{
  "num_hidden_layers": 15,
  "num_attention_heads": 4,
  "vocab_size": 2048,
  "rope_theta": 10000.0,
  "init_std_up": 0.0303,
  "learning_rate": 0.0024,
  "lr_head": 0.00519,
  "schedule": "cos",
  "final_lr_fraction": 0.03,
  "max_seq_len": 1024,
  "max_steps": 5799
}
Each number is 128 + 24 x the weight over its row's rms, rounded and kept within 0 to 255. Layers, rows and columns count from 0. Numbers have three digits each. The size before them is the row's rms in percent of the matrix's.

# layer 7 MLP down (transposed), 1024x256, rms 0.345, rows 512-566, columns 0-127
113:149174186103121160102118145095142122152174177122146123104126168188124120099120133157142091124119080137115101159113108135171131136172136076084106096098115117139146138111136104161129085180127156134138135126154157126178107103114147103142109161132109135124179078127138110121133163103128137097116102099113136117138134114089099118112168151136103123046125131137112116143134139138154124128119
093:110122143096155141177078142114138086143153139095127091074134149156149126131111130126086122099097162131152119088117176089113111155126129144139161091083160142092101123126108147172146154153128134134161077096134119153104089173121078142122144107157128162114142121120101178151146156103124081095126148103174181115120137127116162108150137128128124150148164187147133142146111116136129095137080
137:096136153126137107112111160151156099122151119136137103083130136131138180173132129128188140128106128153153104173158142151128140138122118130156112096130156095146163156174129115114122120164139125101151133122128125106167137102093136133172173139145165125106130094118114118110154183138071138122138151100145133148177111145177084144146153096164120078133106132164130104111147141107133117089122
101:120086143170125178150117152101142141095115130133105118109130139093109156143159130112144160133091129114118126167112106145125171108144113141103169104079152144102129191159112143115101147152135130121133151110136136094104175110115145139120151126177132131132146124115095131129128128137097112133124154091139166157158106125166133142086137121157124116133126134157186137122175115122151152111161
108:086137145152123151108130126139112148129183143089117142119087107127071121108119102108140097086149111091110177123122079141116147139142131109088140142126143139110092135126150113147106156129136117151112152135085146150126149159090141158134124146166170136106101086163137122163165123146162149141100145130084124111115150136096148102117123131156100135127072152086151122126165169115105093116076
116:084114122144176154148125111121109118146103169086173091117113141109127084104105091114121100137152147139133094132145094119122131136116132138123148129121136133158152103125078140150158116133153160168168123105125131097140125150135109141134116118137109101124136135103118142121162073083104111113137162113116127104131148141116174110112114122109121130107091120106111137135148138115156162167093
096:144110121084151107084128124125145125059135162143125149125147121131070106144141153121121152146134117095101082169106123108150126089125160134144118117164093141102095146139090094167097131146136135093147120118154154112128120141104124077111153111127141115151148127104110090138114109122140135125155129133122100124162119126137158107138128131131115111121145155156118128155094120153161084107120
097:126165101153114122145146136170118130179140112163106132119150125117113148128117113124139139104121124097161119093107121137106167129104135143091103102086117176103160111140133115083078111142099094155124156145118109170119119097153137108122150081124187160120113150141165149118115126109106129138155118094134152168133049165113125145114115108127085113126095120126144089100119114118144151164174
088:116108093143135106133118106129124144148160116165146107116141163153114155134115114093151079174131137123122141092115149148095120137109111128147174116091099113101128115071160151082112158168127140159103127157141127129121061135166104121128167143129145112079119114157124130104125080137174147124118139156140122121139114153118108123107124121177099135185138114169101123085135109105095124124124
095:114098150115146160160122122100167119096187148088150110127149149107147096131148081121104130121146127099164133111196139122134126099119128134143106096126108108117124098139063132138156124120148124102103166124120064118158084126075165103154131133163128147108130148155163084099139127079125154117139141145092113137120172153129126143126103134144168119128117188130170130089141086132122108128113
092:126131106157125105147097072113078153164157125081114147143170119124091145137119126162144124116112151139126138119155116178164122135138079155128121089087140137146126098131152122119127208188160151137171126152135113118131110168087094137151120144130113112165152122118137109105114128150149134186148150130128094098114104108134094112139136116106100113138115145124075132144113113111127124173094
108:105102130140133115095113070105092160133156131090114096129147103144106114140133155115117106146158131124147100134100147108071147099144154139097171117102121103112099134175158118091117124124132163148110143122166107131170145117105099141114116125117162110154132122132115110138114099112172141142101105114154103097136109140132121151077115140115107127135154139132110174058084091115166132151140
096:113131127118099094155104110103120122161140134160155112105174139146097137118163131141113135101121130127104140153124152123139116119091154084116130103154130161138135107095182092145177161137184116130094162123135125088119139142125121115111092130109157162109113139131165100136144144150152113100116110109136130103119123110124084132076155115094118129163113134121126121093134146163138102124166
086:147099130144150115112100124120155095108152110177138130103174141139131153128125154122140121145161132157105094104121123128109111132133109122128107093151125094101128123120120159083098124134102144095126154095147153148106096138161104110079173109112154156112143135080148058151111123095114152101126132102156183144144131115109182139157168113108135106107107147128125141072128134147122116104124
089:142167172130118139141154122066120134130105150116116075127147133127089112147124108173111180125123142120140117136124123156137129075117101150160133147136130092101125131116143142066132120139139057109152149161146054120127119116133153121107144094150159123081175177181122130130141136139129132109146138120125150118124135159158164140144122153135158094153134124115166118080167116119116141135146
105:133158119181190116163133106133125119115163132135124119120099121128134120113160145157150111112123185132092098157161123120109130125125131138140142089141100167129144111121143135117125114134108117152105157143124105131121163119128133145106126137117090139133135127129090144153100126123130166124165089104127133108078120065142146087116116118131140120152099153134095090135088151141149146137162
116:133136148146146144114130098164128121132129137135137130130101108143131084122112088114127097109173115114095186104149128105112110134101109141152154129120132161178120142093104160141147098092167136135135108091110109145152081139113103121112153101135107121165118120148157135149135110141114167123129124085097133094119162083091107159129136119135136166147123149123085137174097120112148138118136
100:145136121100099129148161166105095160143124156131140134088117096117128128124110171127143167109124123157191143156147144151125144153069117094124164155157099116135157130132128169127129134135125115175141123115140137142159134112131128133104141115158168151117118151139162130131091101114113129128111092111144147134154101098108137120173102097121125094127129084110135089106106119131085134138133
092:129147105122149121118144148139121104146126127124094086132121095158130141101141146099112155114114206158120139141132109128132142085130128157126128164149115153079175165100173148102124100157094125109132110157162156107142095101164114114135174116125125093137105141146168133133135125100154116122124088127114132097143124127171155133162103115176125157140133129159105130133119135149119106115148
098:151085129142134160063135117089095114138112136165137119122148133141125109158159131096102148122128112120149121137125121105179109157113147130137107122137157116121115131151117133059176130161117144120104109134150127147128133151151100142110106109072117160153160133134117115150151135147113090152140117123119152114179134146109114137103140146130128092141117141119129181148095132148164143128142
103:151171130142104147130130123143142139111171128119149115157122080091107159104121107148159122138093136128165145177148103175111136126154126136137161164081125134088139107128150118139129118104110085104137116167152143162072120105132114141098093157143105133156098150090185127112100138144145125093113112123099131139135123117099108092102142131115116113144130115158091137112128161174128163157131
129:104114100152107156142107106166112111114149129076119104137159132150110157142105105143139081111130136143096149157167128147128131140123116146113128112133100146088173129144135132141166094137149124077134131141173107119127121109131114138150138108119136141099060070118130145137139137143067140153120137105158127125109129086137112143116175122157084119166154129140157094154166130137134109109137
088:138107112130146129135151058172112114143097144112099105154170126099118088152110139144131127157118139172105092177148115085135074101112157099100158149124105159129104159117103105100116114114126128088111128141154111130091100134183138162104147113113118129088099159091151137148139165145115102169180097102125139146115133099119139117120163118118116114141116136106120122167142095152169111122114
105:115133144160104142123163099141128132122149149148095140111105106126115117099117155118166169140128082154137185116111096129087096158125138150123120148130122100143103138137133107167105111082120114147123109099132111122093131147131095128121139106085129106116118141128101133134118055132140103158115148118124122106123146103101152170122106064117168112107131130156125122132129130142088145089179
090:127108115104162157152100173124135115116149162147137108139122135131130158085153159146145118142125150107134103124094140143174109111113164192099080153133138142097090144080160105131136122147134144131138132173141158130097153134150139150152117131120105110120143163167126097128115110131144153087126099097107144097123113122146156166114114116080110140144120123124113155120090171145112114129140
095:143138100124123117119150136113137114153131130123163127116132121159083219145139125114092135126073103092150137156103166154096094171082128161126120109125144116137138109125174141161117152124116118123148143139114138104127106162159109141161119120108149148112157078150128144117128153119116109144086095122123100117116171097099135089109179134143151151144161104139109134129125127149125119147104
089:144147076128136112150141139168120111146121131164137151105128101128154104184099118121112138137101141123139118116149155160117138144115110132127135120124108134133117129135095147127134074132102147099159181157119070152098132121145111156134140105087094130176087120070131165161109099115086135117141124134102125143125149153114196133144127132141057093093126172108142118127129148142135083157140
112:098137125182165134148110143145103101171135094139127095156121098107159130092121135138142101114116111113119163144137128142089106158107151133111044177142104122130115117133153099127112152134159134094175123152140109112145121153115121172137159130080138122145125079115116156120131151131137141134158110134139125144113095154076136121123138131141120109122134175137087137100135136124134066182114
102:116122124144126125124121090132112077141120149135119130124121119162103092129160124109105161108100113151142149087202121172131111141155127119116124119173116188124112126122075119101163083147115126128172110146158137140167113151152120126140117095098109187157116110141128101130126132105138114133132084130172144105104109151133091124128092139164148166147145121099095138112137105157105158137128
094:128173137103139159107164111133070133092134122105118130150147123119115155132181131128115108143152171126094125154126106121142100115098140101127132129139098093109125117155115126189130093076114101102089137107145113137126118102096140091094093150151131158130102130114131094136138108114107149135142116172117169133112132120165093116092099103103094145135115160108089082117129123152125110140136
105:136109100126157156128164179122114088158111114132168123072155125105124144119115162090127134127141119146104146127154146129084119115131119138071135166104130124127130118163118106149118081131107102131145142116176162134130113124122093136144110147135151104122127115202161135126124099147122157143134159171105135096071103171091117140157130135098111127125097139134110147153160141099125097150148
097:103102099169114138152133126133109117149135136118113148165119133174139115158092153104147127126087107144114137125141132111131126099149152140126108150152124153103135110119116103067104147154169131121110163121122102158134131123146133141104144128127119166102158162128090174152155170150130115191131141112157164131125126115165133133104120165108094165117139124140067111155111121153109171090099
088:106139158139166167114174089101187112102105122103142115163150139104110079086139135140122114135080123139119120124141127136062091169152096117094187116131120123126121111148101116119174141103122126153124133111104101179141113122104117102099113105144148163112149141137091156108116139126130150122144114146141147122108138097147165121186186137099137115170148157158130124160124129121052106144132
099:130114100154111150081134160150104136134120086078120113139111088118159127087081103144125129181110118120094143089093121090127152153143094092119089123144123138163111167105128163096159117147113149120131130119112111129129121130164146106105085157099163115082136151156107086128129097144143159092116130106119127112118130142075132161125133107150133116128119115108130142146142122120160129110088
096:125144098169142143145160108126120129110131129123133122130116141162092112119116099146149092083132139175139173185088160122097137147099120173099087128129141101142153103125131115148139131151106092144140108136137123106136176108116102147150082115163135118152111124121100117121138126121122141173130156154129106173147157116142133143147144144106146127133114122155146146120104138118093123104096
101:142143136131108117111131105102070085127113116138156130142144130134167135115133118141114142146115128140090140160140150093133146098124179122066162157113116149144133160140110158088102101209123154110102129153076092107081143136112146147127129147152123123130158148097166122173127121157111123127076120124142129163152171167167081142122122100150097102148111151123145116154093130091135113161144
110:118110095147106133099122121126118096072152116189108137141146152145081118115134138151123137103144164098125116123106099145119139095143160143160145159121105120140131159122118155164136117125178143133113151058104107121121134135153130133115126097116133121110083109154132095151147124128113076113164142098115156102150107170143146118103141140088166140146111143168161097164140149147135132108133
087:107115133121133097157128135168110144102075124144139120074119145148062098128139107156129106176091141173130102131110158111108154110142098148121146135132152093085117126078119143165111145124168092122135129122162156127153138123143163117120133124152131115132114143116132144116139121140103143113132133107150147143134119158151128092097092086100149135127117108102148133089169098142121101147115
087:105113151139122146187151096101142166088146110112124115138123180178111134118141142142132148097106169123118081123153146125109154150118105117131155147122134199145139093091088133155124072125108153111143115132180088119150109144137129148107157116130126144151133153152157122132099172100138080074129124137121114175104146145095134127153131105109123104106165090111114146078091129069135145142134
112:104129155119152136115107139120115178148108098113116124136121169139097122097108128139119095134109124131129144105131127151141160118125119146116093129092143160127167128125086136169123130108172139148123081099136118143129137177127155136112134140123142147142082099148127145143134149140080100127096169135153107134138107144175136111111067133160085125160114093156123164121120155119124170111137
100:137166121147131109119102112142142105141147113103104126125140130134113101135129164112100114194122145097076143141137131130151105187115118106137126102143097100147108117125184161128111132126126098083170144149158135148152110107093134119127116125186136175139076116092115138128120109153136125122111138118080102120124154148157109121123159144102106109114137131179109151100087132168106137144080
093:108110147131162133151153186146081121157160137114129132144138088102146136115157139108141141122135139130090118120123165121098138118118136135147166137130156119118127119125133094127090111117152117130151146077149164089083152153124133095088128128088107157160108153095140125124164185149110115131125130123124091129091155114139117145119164134112134128148101115174100154149176123130155114092119
088:119138105146159146126123118108101139176160113144130103161107108123146100143131116142122118162166090109151156140135118129151132092135106134075121167147105117158146113173109118109158111115098098123099122079120134143126137149116136166135101120116161141131128156147138117160097102082071141135111128118145132170147119096127127121147138121088160109147129133157081151096141142137110111132176
095:138159104131113111111162117109149120193097119095142127104106102146109180106129084129107132140118154116120126104141124120093085138101137135125159156070154096162083132137084126148158075115086108120125158113131133089105145135134099163096137172134128190133118095149143133113154140114147137158103148158126147150096070129127128143096129134093136139092109148117145126157119096090118133167074
096:118151097134143147130134087120089135105138121100106081142149124099099104122144115156158154157106137127154115133153142141086093125145086119098124118099127133134143109102131132149151120144108137138074140125151131094137144127146087124138149120136083166151107136186085076126140063118152115166129085150161143178116174115106108174081133118118138128104143138123131111153065133162104084123140
097:151136130134167140170107122187145138123093134167103114152115113126128110109124100158128157147115138148134095120153121136079124105138124116121145141120131132168107136146116074145123114172098161142161089182165142124107173116114182114107150123100118124131151109106126088138097144122146112121082139139153124085130114144104130139142135105155136128135134112128127090153109128131139110086142
088:138162166110119108130091132111131107117120147102121106146123141154131124118102128161076156166110111200124108112121152113136091102151129131144111076126120114146156150114107194165120137126107147143129127156137100113135161156131137105103163094095112106148089147151114082096129129142105145116097125114140120132137099128101166104101147140109146152148139142137174145129140143129107096142146
116:132174158101128110137108122145133095139102154131080115177149152174126111117176106133130097113090115128142169131195131115130102174054140141133120150143130099137135147143096130095151111155139135139159153145135114129108102140151118155118124136143097160103078133132103125188106128140141141192112118129132081131133121173127117129103146159105126084154135143092151135100136118066121136144131
112:112090153100143122106107047124133099138139141106125157144129109124094062121150095151165140136128142096162130143122091109111131100150112141133137096161139124145151141151094113086138141136142180114117155149158132148126152098122094114113117129124131123171147139131103128149157129099113077157096159105112116158128105125118154105112103131118116132117110146114134158114105135110147124096129
108:126182094106123120072117140158087169129110132119137124110124179169154117117084141119110109182152059140157181101098141134123131166142149151117159108138118139156087143122116121134118121144088133140145139125151154129125117114121152127105131087115132140128130105142178145155123132135151101129188129128139111116156119107112151130108180153116127170126142139148099164101093138147108164144118
097:107192128131111072137112149128156103154138116149120127113109117099136120118132155107151122094102141162088095172092118166131122057122160133109130090134134114110127124146126102108145123125136128108143120151144134135078136111088132122122152156147159102133117155152135141129115136116116124110098128140112083134140104113075160138166167119096171130137120123126138123124143123112147098138087
092:137130129113102186126107125113149157136066123137121110131168084118139126169171133140137154124113129139167140111180145129142107118139108141106161088155091155123142130129110145124130156128117114108092124121112113115077129118121142163079103182142149100144152135086133130121130126122134133083149131088203107140138119103088174132103133138159145134148138110135141153107103113132144163100113
091:078097105138116110128133116164129110126125126103124121131144144095111078103157129132131132150116133137129142141085106135119117142141120159158132124182127143162144131166157101108168115167142096107136103085110121091157124111135164131156107140109138123110126118137166120118130100138140177093163107098099107116150151109087130115122172167169154125123140094152136122145110107119139125154148
095:090152166169166157166112123099121146129125169135089124138116167074091171060093166143114139134136112086121140110153097118117107122116147100147126120128114186134101142120109128108090137148083090067159175176100151142138102146155138096135160125143127122152097159116145130131135085151124097153090122109150109117135112146153130134100112131118125159149101109143116128154148117147138141107093
092:105113133136152100101105115107138167150116088143118109129121180152125133146111145151084132082166149129170142125114172080141112151087176152117151096151135123161134102133142137135108097129148123106163074092142125132126132094174154123150085078157124104142120107097158134133123145110125070176123167135134147134147124125171135116116161106131130160159158144150106065172117120130139140144142
# layer 7 MLP up, 1024x256, rms 0.116, rows 513-566, columns 0-127
095:125131136130149152073108106119124175124105122122132153133129088129134130132092123125174147126122122172139167141094132100132139109088132134164111095112115141117110155132112107145077103121085099122106123122146125130152091086168128109210130165129110097140143110096106120086117107140151142173134101110102102150143154120132149091147120113134117157136079122097127136144146115126089127115149
119:135138091123122170141121122103123194143135149129134181149114087125134075115142125140125137137163104126092157108084122139129133164124178117111152130091154130124083110088138147115103130095117127144123085140102147154115146154124087140068102101137100099149123147172141151140113104151172129129135128133127136115120122119068169115118146190125096157129138110121161089134119105177106146141136
101:141168108126077144105149129145116104134131151109126137129167138157118112133098110124112110171144117138125147114081113113123122158109161144108115149105083160112122105091146144108125131150152107124149113102131112124105121135129128077130098151098132129131073117145210133161090170148144198131098085180139146134118142145125115103128150143090087124127135111152134153130114131107106133134096
104:165127061152133125180137077134144137108140132119102114164175102103126121118133130113154128119138138152157126064143115089155121095153131104135123095086129117101111159143090118134117162154129132145121123117174138131133103133135131133111073157141142136085101136129122142118095115124124116144158156126105139113092156102136141127108124130162091111154142126113172102092139124172139137132127
107:102138084178113149171135126177143099164113128095135104122131176112158139144149090156111119129104159152117127166145120153124134102086125144116118119093150132150126126134165137107107109128143163079136109170159127092100068131154142164125122126122141105181168164099095137070117133136110142109103125100126120151091150185101127139163136126163109122115103092094112125092117146147125145131139
095:168154140185124134137156138124140146125123132090094133138116127159105121137077102179157118115111124135078143122125103116148141104121122153089145123158111142182109115063171164124115116111133144122095099129111175111091129161114143139130138145121119113148128126145170133103131126155152159123093143143120109114179124133098142099103110161128133110086147134141135126134116137150091107106097
098:120095064119122139142087133110125135128115127145178168140144148095167142140098181123178180123076174107128118093128130146106168116135187096077112127137168120122128113146134130095118099136118104114120145122136163146140163085108155107126149112115127109119163105095151145145131149149156112121108104111138119122145151160158124128172147099093110118123143134129104138118098128160112117104137
091:149128102127128080118127085137133096143116128140154109126127129125125107130175133130111145140127113127117130160100113133099134153107124088163154106098152124149147082117127129097125130123122166124116129172109094157183102113152157133152133145136159091165109125094107137105112140103094117158115110116154131153133122139201155151109121142082153091134187138153146110136131140125084142122097
100:170132135118089131120102115164151150133116135117175092143101170170131111127121135175107160141112083145097151105134130120110173145153113123098131130140105127083170164141161122136084163071110118160130124160211146150117093148164099130145098137111155142155093093132115126119088149143109083160152116157110122111159117109145112139130127128132111110134108111152150121113120117150146138087136
095:170137109164104095137122185109118105168136123165122126156114148136126157145108119131170077124165135149115176082131114108136091169109093106097088122122131147091130095133090115144129125106109164143057145145129139140123154135133100107159108148152114170107087136088142175076142129091100133144118057138101115150144132146098138151114154123183098185134101109125107134134135085125101150130101
103:136110168148115091156085087171129129125134114176116150137136138142142138159191126144130141103135082120087135139132127151145110090137162170153151148134106174131128086097120100111130122145160075128125157099153124179104148107108135136131099110157109112125148145090093103144128153135148089135149121134073126120158146190158132069155147131131158139147102119135109121152139135111146131137132
096:111121152141107106116128149171134157172130114144135156139154078116141167120120130114108119170147119146096116126108154148101097123122169151102101166151158161123135107135134117114074102115105099134138109126125105174121118121133116127132111136183115157091169097107152111146125101110135108147202113070116138173099160112175148077136128135127126128177113129144092098185132153094150168184114
086:104131117125101109130140085115110129178130144112121152106112124144140092141139081146100152118112127117108147100117114116112128143146110117121131164103122140149162099176125120162108154156092125107090100164154155130148100157073155122169126137105100133100088138095122158098137161128114145156138153169103141123105111158121112126152128135127121093126170122106132154123086153131125066086129
088:107080147154148103129142135116146106138132078159078111175161154119130143186089090124127145101119123141152166160134140076146144168101098153114131119131109178109155090178082080118120112138089140117144170111199132165103124091118130144173147150137145104154131150113122110126131090123139132130087154139135107096102126126118112120140110109144097134130099094125107124128161124143132123103123
109:113096129141144105125121110140130179081150157157139094144109109150174148135152136100114116130107142104157168090136095168134114183134140164169119109120092130117147125138157120084129190108139119166125123119137120090145155124063160123104118116147128135123145142153153139141142190128094132159131136076113113125139112162140143099140129120099131151092125124144129109120129135095134106107123
109:109123126095116055066113112105121129127139084164100161150161102118155126127127132163101085113153102162146119115122087159137122119100165120144112161141129172092114093147110147134168134111104129183108103116137136110175118134161116163143121131120102145185106137093149113097116152093108114152149146121080164087158157178082145172143122152166128107192139114152151120096116129127120120123101
105:133084110102112132107148131100122152144110179149151145150115165139135103211130135149125136115122162093157158091143138097158108139100146123139131076128184146180105114134123116109124137140097141134133126120141129117132113082137130140176122143117089149128107131108131113144095127168116126136145105150146136145129156170119125111121119140155108130164174146119119082100139151109107143118104
093:109138099148149083107124151107180163149109148158148135135131150111121158096108077156150118105147115146128134146150109083144101168111120132148100174141135144138135120120174169139165147170149133142099117148113118128092134148153168126117114089133152114108116154132121187121129127163101147152099138123112102126109122117153143116127125116106124169122124146135122130155113093152118143140108
100:169127167126122129093137107144090118131143143127133109097097128145121141125166128140110146133138118101176110110141134152106171138094134135121147094174120159099127134167129125146160142114119108131079115093096101205115147102112163148094119087085113137132139154116160122106088117128122103115152116184069100151124161143156137119138154127147136141161130107147115116165129097130121133125104
106:091158142180132087162162068097199140146146130159138123085166122125124130147146113127094171116132079154107112105088127138133137143074149159130166135128170125101134102144148141125136105132097136117110157118158157063111142125121108124106140108130126130140139112118112124151129107117113118140142124120175134130134109160100122122130112147142130126090131115108130123122088147172126120134120
109:136152072104133142134117131158078115107118114149156087103131136128148140125107143095159123083139149128127143157166137088111148079098127119129089175145108109082160096143139153113092124093112124145113136142130104155147132142137131128152130140105145115131090156109142082156167129140157129146142085136138095158171163108119158074176146084089122116118108110109107150127167147113079108158128
088:098144149159135138141138179122132116159133133136117117094146109103150098130097156145140120141112089107135138099111101142122147110143142118116151148154121127133133097125114121096128119145137147144127090159079106192161083170095143174139099103191117120130062153074083136153123144097124159103094128111109158189122145123124142144067134126138159140111113131132106164126152116137108133151121
099:128125138138128107127141110140138130166124098136126126140167109116106083145132165110144165088179116118119131150139128120130186131110105109122102126154156104145131144131149093129162162169098137101121143166172150133111114139126142153099128175115147114109141153128073159188161103152104100133131083111074112137127110134120122139109095100138115102144149117140136173110132111111105148107096
090:118099119087132131188149084146117127122126121129148161086113142089115132132130107100162160137111123139129144130145119130121138121126113110149160117124124155153143093154125138099114131130157133114142155144154120126172125166122089106119150157133140123158120161112133125100157108114094145111117111102124110107106138096102134123138133171119124153124148124129187069161134107127156146149122
087:142126166157136120156082066103130134173100115089105121153151136124160122132126123125097152105107161151161130106152097122151156144102119110119131106131145134142088147153134106093117157101094133123071071115072126109139135135096125098151141135140128151139090178113108128138153168168142123168104136149115140083133133106151073157170136158110125098099156106126157099111115133089157140140147
092:146139104154141133125099124122108147135087103145114094082146082116131189090087156108177177127149108135120130154093153105111123154115124115115142104109162148139158070124152092124151145135125101141139130139085112093118134098077162146125135111126069139151088146157195107118110124093108110119101112135087149143144156082122101140157130135113103095115105093136117141154122114126142129103134
105:130145137149135122154178136145106101108101106165093113110162129114135119142128160138141109114153133124094108138158101183106113122119123078125162111123098111133137120138138126133114124147120107132102108133099120146153102127097174130127107124132105112157115157138130145115133124110134078151166120146092128083082128116118104142087118151141143106115100100110114115109183123109149140136125
100:132117132158135109140170113126126081127130140108173114145138156106120095123128124170183117151098149153122106166134132101140148125155144158108169147141167166132147103133139113105145149151111117097150137168132176142144095137152105101179123124112136138105151105070113117121063126083192081100100107137101140141162133140155143112115090168141109123089158133110099111140159075168115157105162
104:137105149136127121151112098099140083112106135106128102098104114106160110124142134155101127065129093133121137138118137115126111158133119112121123119125174128120097145107116091138141166130089126151093116178150137068131154090097122166099120151139151098143139113162165088129130103114112128148124123143151068165168153124202109145112114108130154108114134093077083091153117124116133113111122
104:115157159137150112152120162107085144151136113095112165145171144124140152092130163103125150133123138160138142106084129122172106142094120119098155113184139097150136114168116170121125109131170113128124092197148116120156090147159150155134120112140112110125160130128140143154065119140140128127137117130125112128152130114085116158084154123153136128106180127125123072146106106170103138109143
106:145157154099113146078134159112098129104077094097141110078150106175139165129142154133101155112087125086112124106124128151152103149130098107127114124113098144088102116152156139123127130115130103147151147138152154091115136107114146157151142158126130107108125092118116104098135131098112127133160135162121150153130119103101134099164104155104087124116161126090129150107131104102127164138113
092:135106075099106109082138185152113141113116109123122094119106138115114124137120109114130123139138181120130133150123104123173141154121191127124090123112117137188087177132151158098118066118168140143117149132141165164130120127152165092156143122115116111124098110102115109159111118113118101136153139094136141112116158095155116134118158119141145134156146101149109077114100114133142170089099
093:103158138132152090148156140100150126122132146168092116070108133161131130149161150141151149119141120109131161167155109097106132087098114130163145094116103129117162116174121125108164097109145143151149159122114127124097097136076162160156187149139089105134116117148164170135143142114143090165117135170116169138138165099151131108145152096161133142147137129103110134130131193136129115091135
104:155105076135092152136134129114082131141153155139098137114116133120116107120158092141119068145122115131119132133094131129082162099124156105116190147146135154118130143155119139126108142173150154124121143095166127119098164129164137132148104130168151148092149097118158113134106129105141156134132125166146135130070129097153126167131144132131161068128134109111188123098128151095085099114147
097:118119100126138108162112117078125183151183138112112134130105159113147174118130094139116153103142146149100125149148145109168165111104121147127105084157163122123143114160163122106104128090122116121112066118140092122095137117143140142089131123137175126089157089141140127121180154146186101127163122108125104115113161088123137143133165143138102141116096108131118097151110158142115097081115
110:150150128153124128142112114127125122152154126140142125140082095084136161180145121086141164133098086133101134095092094148124125132121138136154115159131134093153116114117153148093128136127133152143119120117163127126104132119118119127083135108152123135139156151156145114098090134167089126159152124126134155107137162136118097127110153088152131131146121106134127103149156145123161163121148
094:131130093155155113140144111092110147132142137135147150099137121100135115132111120115130140138114136130169162121129125134088125102113122123127153119141122117133150113164139181126144146110101116175130109110116072107142147135124084166126115125143146073176131142165110097120163168067143151116127141136112111182137148134107163135122140138147110111088098142151129094135116098169113128096127
092:169134159118094133084123159134125144142135157107156149135118100096137126146130095117149104170121157114119130140172095145143132132098145138138110086131111174151109134166170154127145105146152113146091121104118109102097138141164146086183120122154145125118157121092151139107129122118145127177130128106122128114157140120130093135151146124144148141143151141114194138129161131147086132157093
109:130153096114106081193110159118098142078083144169116144100096090144133140162133125124096143132131162137151141178141114113113136138151115152156107174110128133142133162144184153078147102126090161114100110142148131141156145106148118144123119121149110138175090116115119131157170146142138114148100187085178101116107148135132104128141171146115143139140106140116128117133105143116139128107098
103:139103135114120135117143112138118121106107150117095093107100162139139085122122135126153096134114121125096096110154099079155124108150166184088108130170124156169139162138149116123162113171120127118166128120121141153103103100123122077143101155157105106138116094132137152109146119106101152098109127138139118139156139112132120162144156165107119109140125119133151127143114105130151157138144
097:146137137108126114107128105117141117100146125182178148137128193123133105153120146114133144130109116098122139130138075165140143105185125124095147120110090168091150153102160142127125123151113160128116119116081105151131129124120136151118124130156177117136109130138122107177137145112103104141168097129173149073157097126149116151105095131096074129142125124118145133113140109111118144093132
091:146135130155144134133145118107144080086080108114153116089132137101149113102114115134144096135153124152137141146132142122126132104190123126136101172154101128152166123153133129146121101137114147163107111111131146132135126147136084162125078162179112112116132159095114135122139070152135108143140152105153146133149129101107143164132124176114055100116147072146139126137143111074184120114165
097:137121152162130164123065127098103133129157136148137079103148136136141110103152125121112123087155101152093143132106151131105123124087140137079149145118146150140171059121154131126102114125149094106170091148140133144121137187118146156085091100142127149178120120126079149150109134114131148131152107124143145107142137134156162106142144182144146150113180132123132107151131132078104123114116
098:124129117149116173091152142146129154202123130152140128147115153141127126135116144134079151127118102124111130109150081138159116113129146167139107104130132147125103108116173164120130170111145171097160123135118110129112127138138147115132145083153117130113135084164125151172150166108137163101125094122141115156130135118120123160127156116143105108125134144128093109123107164177148169112120
098:163098087117148125092133144147168132137123107134115110118139121081135152151102137133195115079121080126146148159118121154194120113098104157194146120140145115118141141142142136163147105124118109109130112117122110139122121167115171149140110120160123141124165142150089153145105118128158112130119147136156219115126121083136166135138107158136152148154102083114153101143128115121121143142126
089:157095102122104131166140087115128172109112090155109093131135134106151126107109131111112140111109151115089161146153084133152127114118130180134142130132189150118122098142150116109142133120183140122159106151076146151182126158074117158133135141119107103125123113120141141144136139078170129140141124090155124172076105149111155140123147125190112109107106125118106081132126145109156133126167
113:135066155169121103177173107110132110132115118169095127123134086124127164127109107156121120140131124095120097110150142134103102139129096172116140141098125129124112102134081144111126103110109048175094094102147144114168141124099152108078138164133114140160140163106139173150116127110142104140127157144088142136122143100180123137098146121158129112123144088128116096126119127138094127152112
112:095148150156111162174095112120084154161103131116093129097139119105109165125093115145105113135141080158133100112152111130096139097144104138086126129127139134165144113132142136124106153110146089115096131080048179108149125120119124133140134132081152129129131105115086154113122172160105098103113112133139143168147128135145133133146120092139147080163110110145118120141163109123139114107186
103:135125112151131132118158147117090168157143097152139116104153142121144154153088159150090146103126089138085114162104099145147118147127128111181136117135120117134108137142173137123110057103075164144133120089125113101128150133105172124128099103130160114148105129131135123153132174123142118123129163107098136104173136134125131121092128152141128092140164184154119160076102130175107147061110
097:155144161134154201106120076132144172119150193099159138169108131134123109181127155140126124114123087145124146108161115101117118134151143123145125079177093115104138164104155163154112109162143103115094157137140125136156107153117161136088141149109159152059106121116134157153125116160120113095123124111114133146171101133125115156178134115159123106095142137142107102100145124147140097142101
088:137186185157096105151093176125172141138138101152114119181114125104149109121097093151146143160145132121127140122143149135148160164138119151115129114134103127120166103189138117149140084073099154116072121149155166141157139104140098173138087093107087105112084146087152140152134123145162095131101090156092102112142160126121132127118114112115122178139134103100125110152139108119112122117119
091:115136149100163117153133100119120100159130090125156135105144125161136163147187122126133141127159119169132129127126116103144135165129101157149122083141122119124105122131177124111192075156061150130112081115154154078127124132100121092137144157156098110146147122150139149166120131105177127130101129128087146106089184110120106148142111095134116130154155136080089105106129128171136096121119
095:112087098159085135110122141106144140109102111128146130113132126137120113149109117155126153120138094094106142084122111124135205107148126170142127141115098143096183189110146127128149088108165128166144110123131122141174112161099147173110152126162128107148091133133111110133120171129168135128137102164157134122154129153135121106100157086124087113157107146079139143124113110129112109129135
091:114160118111132105113141125164114088131081120100133128131125159116139117153130151155134145158169136151087140154189128126107109145155128178122063083134109128124100116161134169132138112151124138112085111081099132120134158158131081123131159142179153115154130068111110133115162115156145135147114116119128132133120081112150105155150121154162108120162140119104140077078116146098111115106130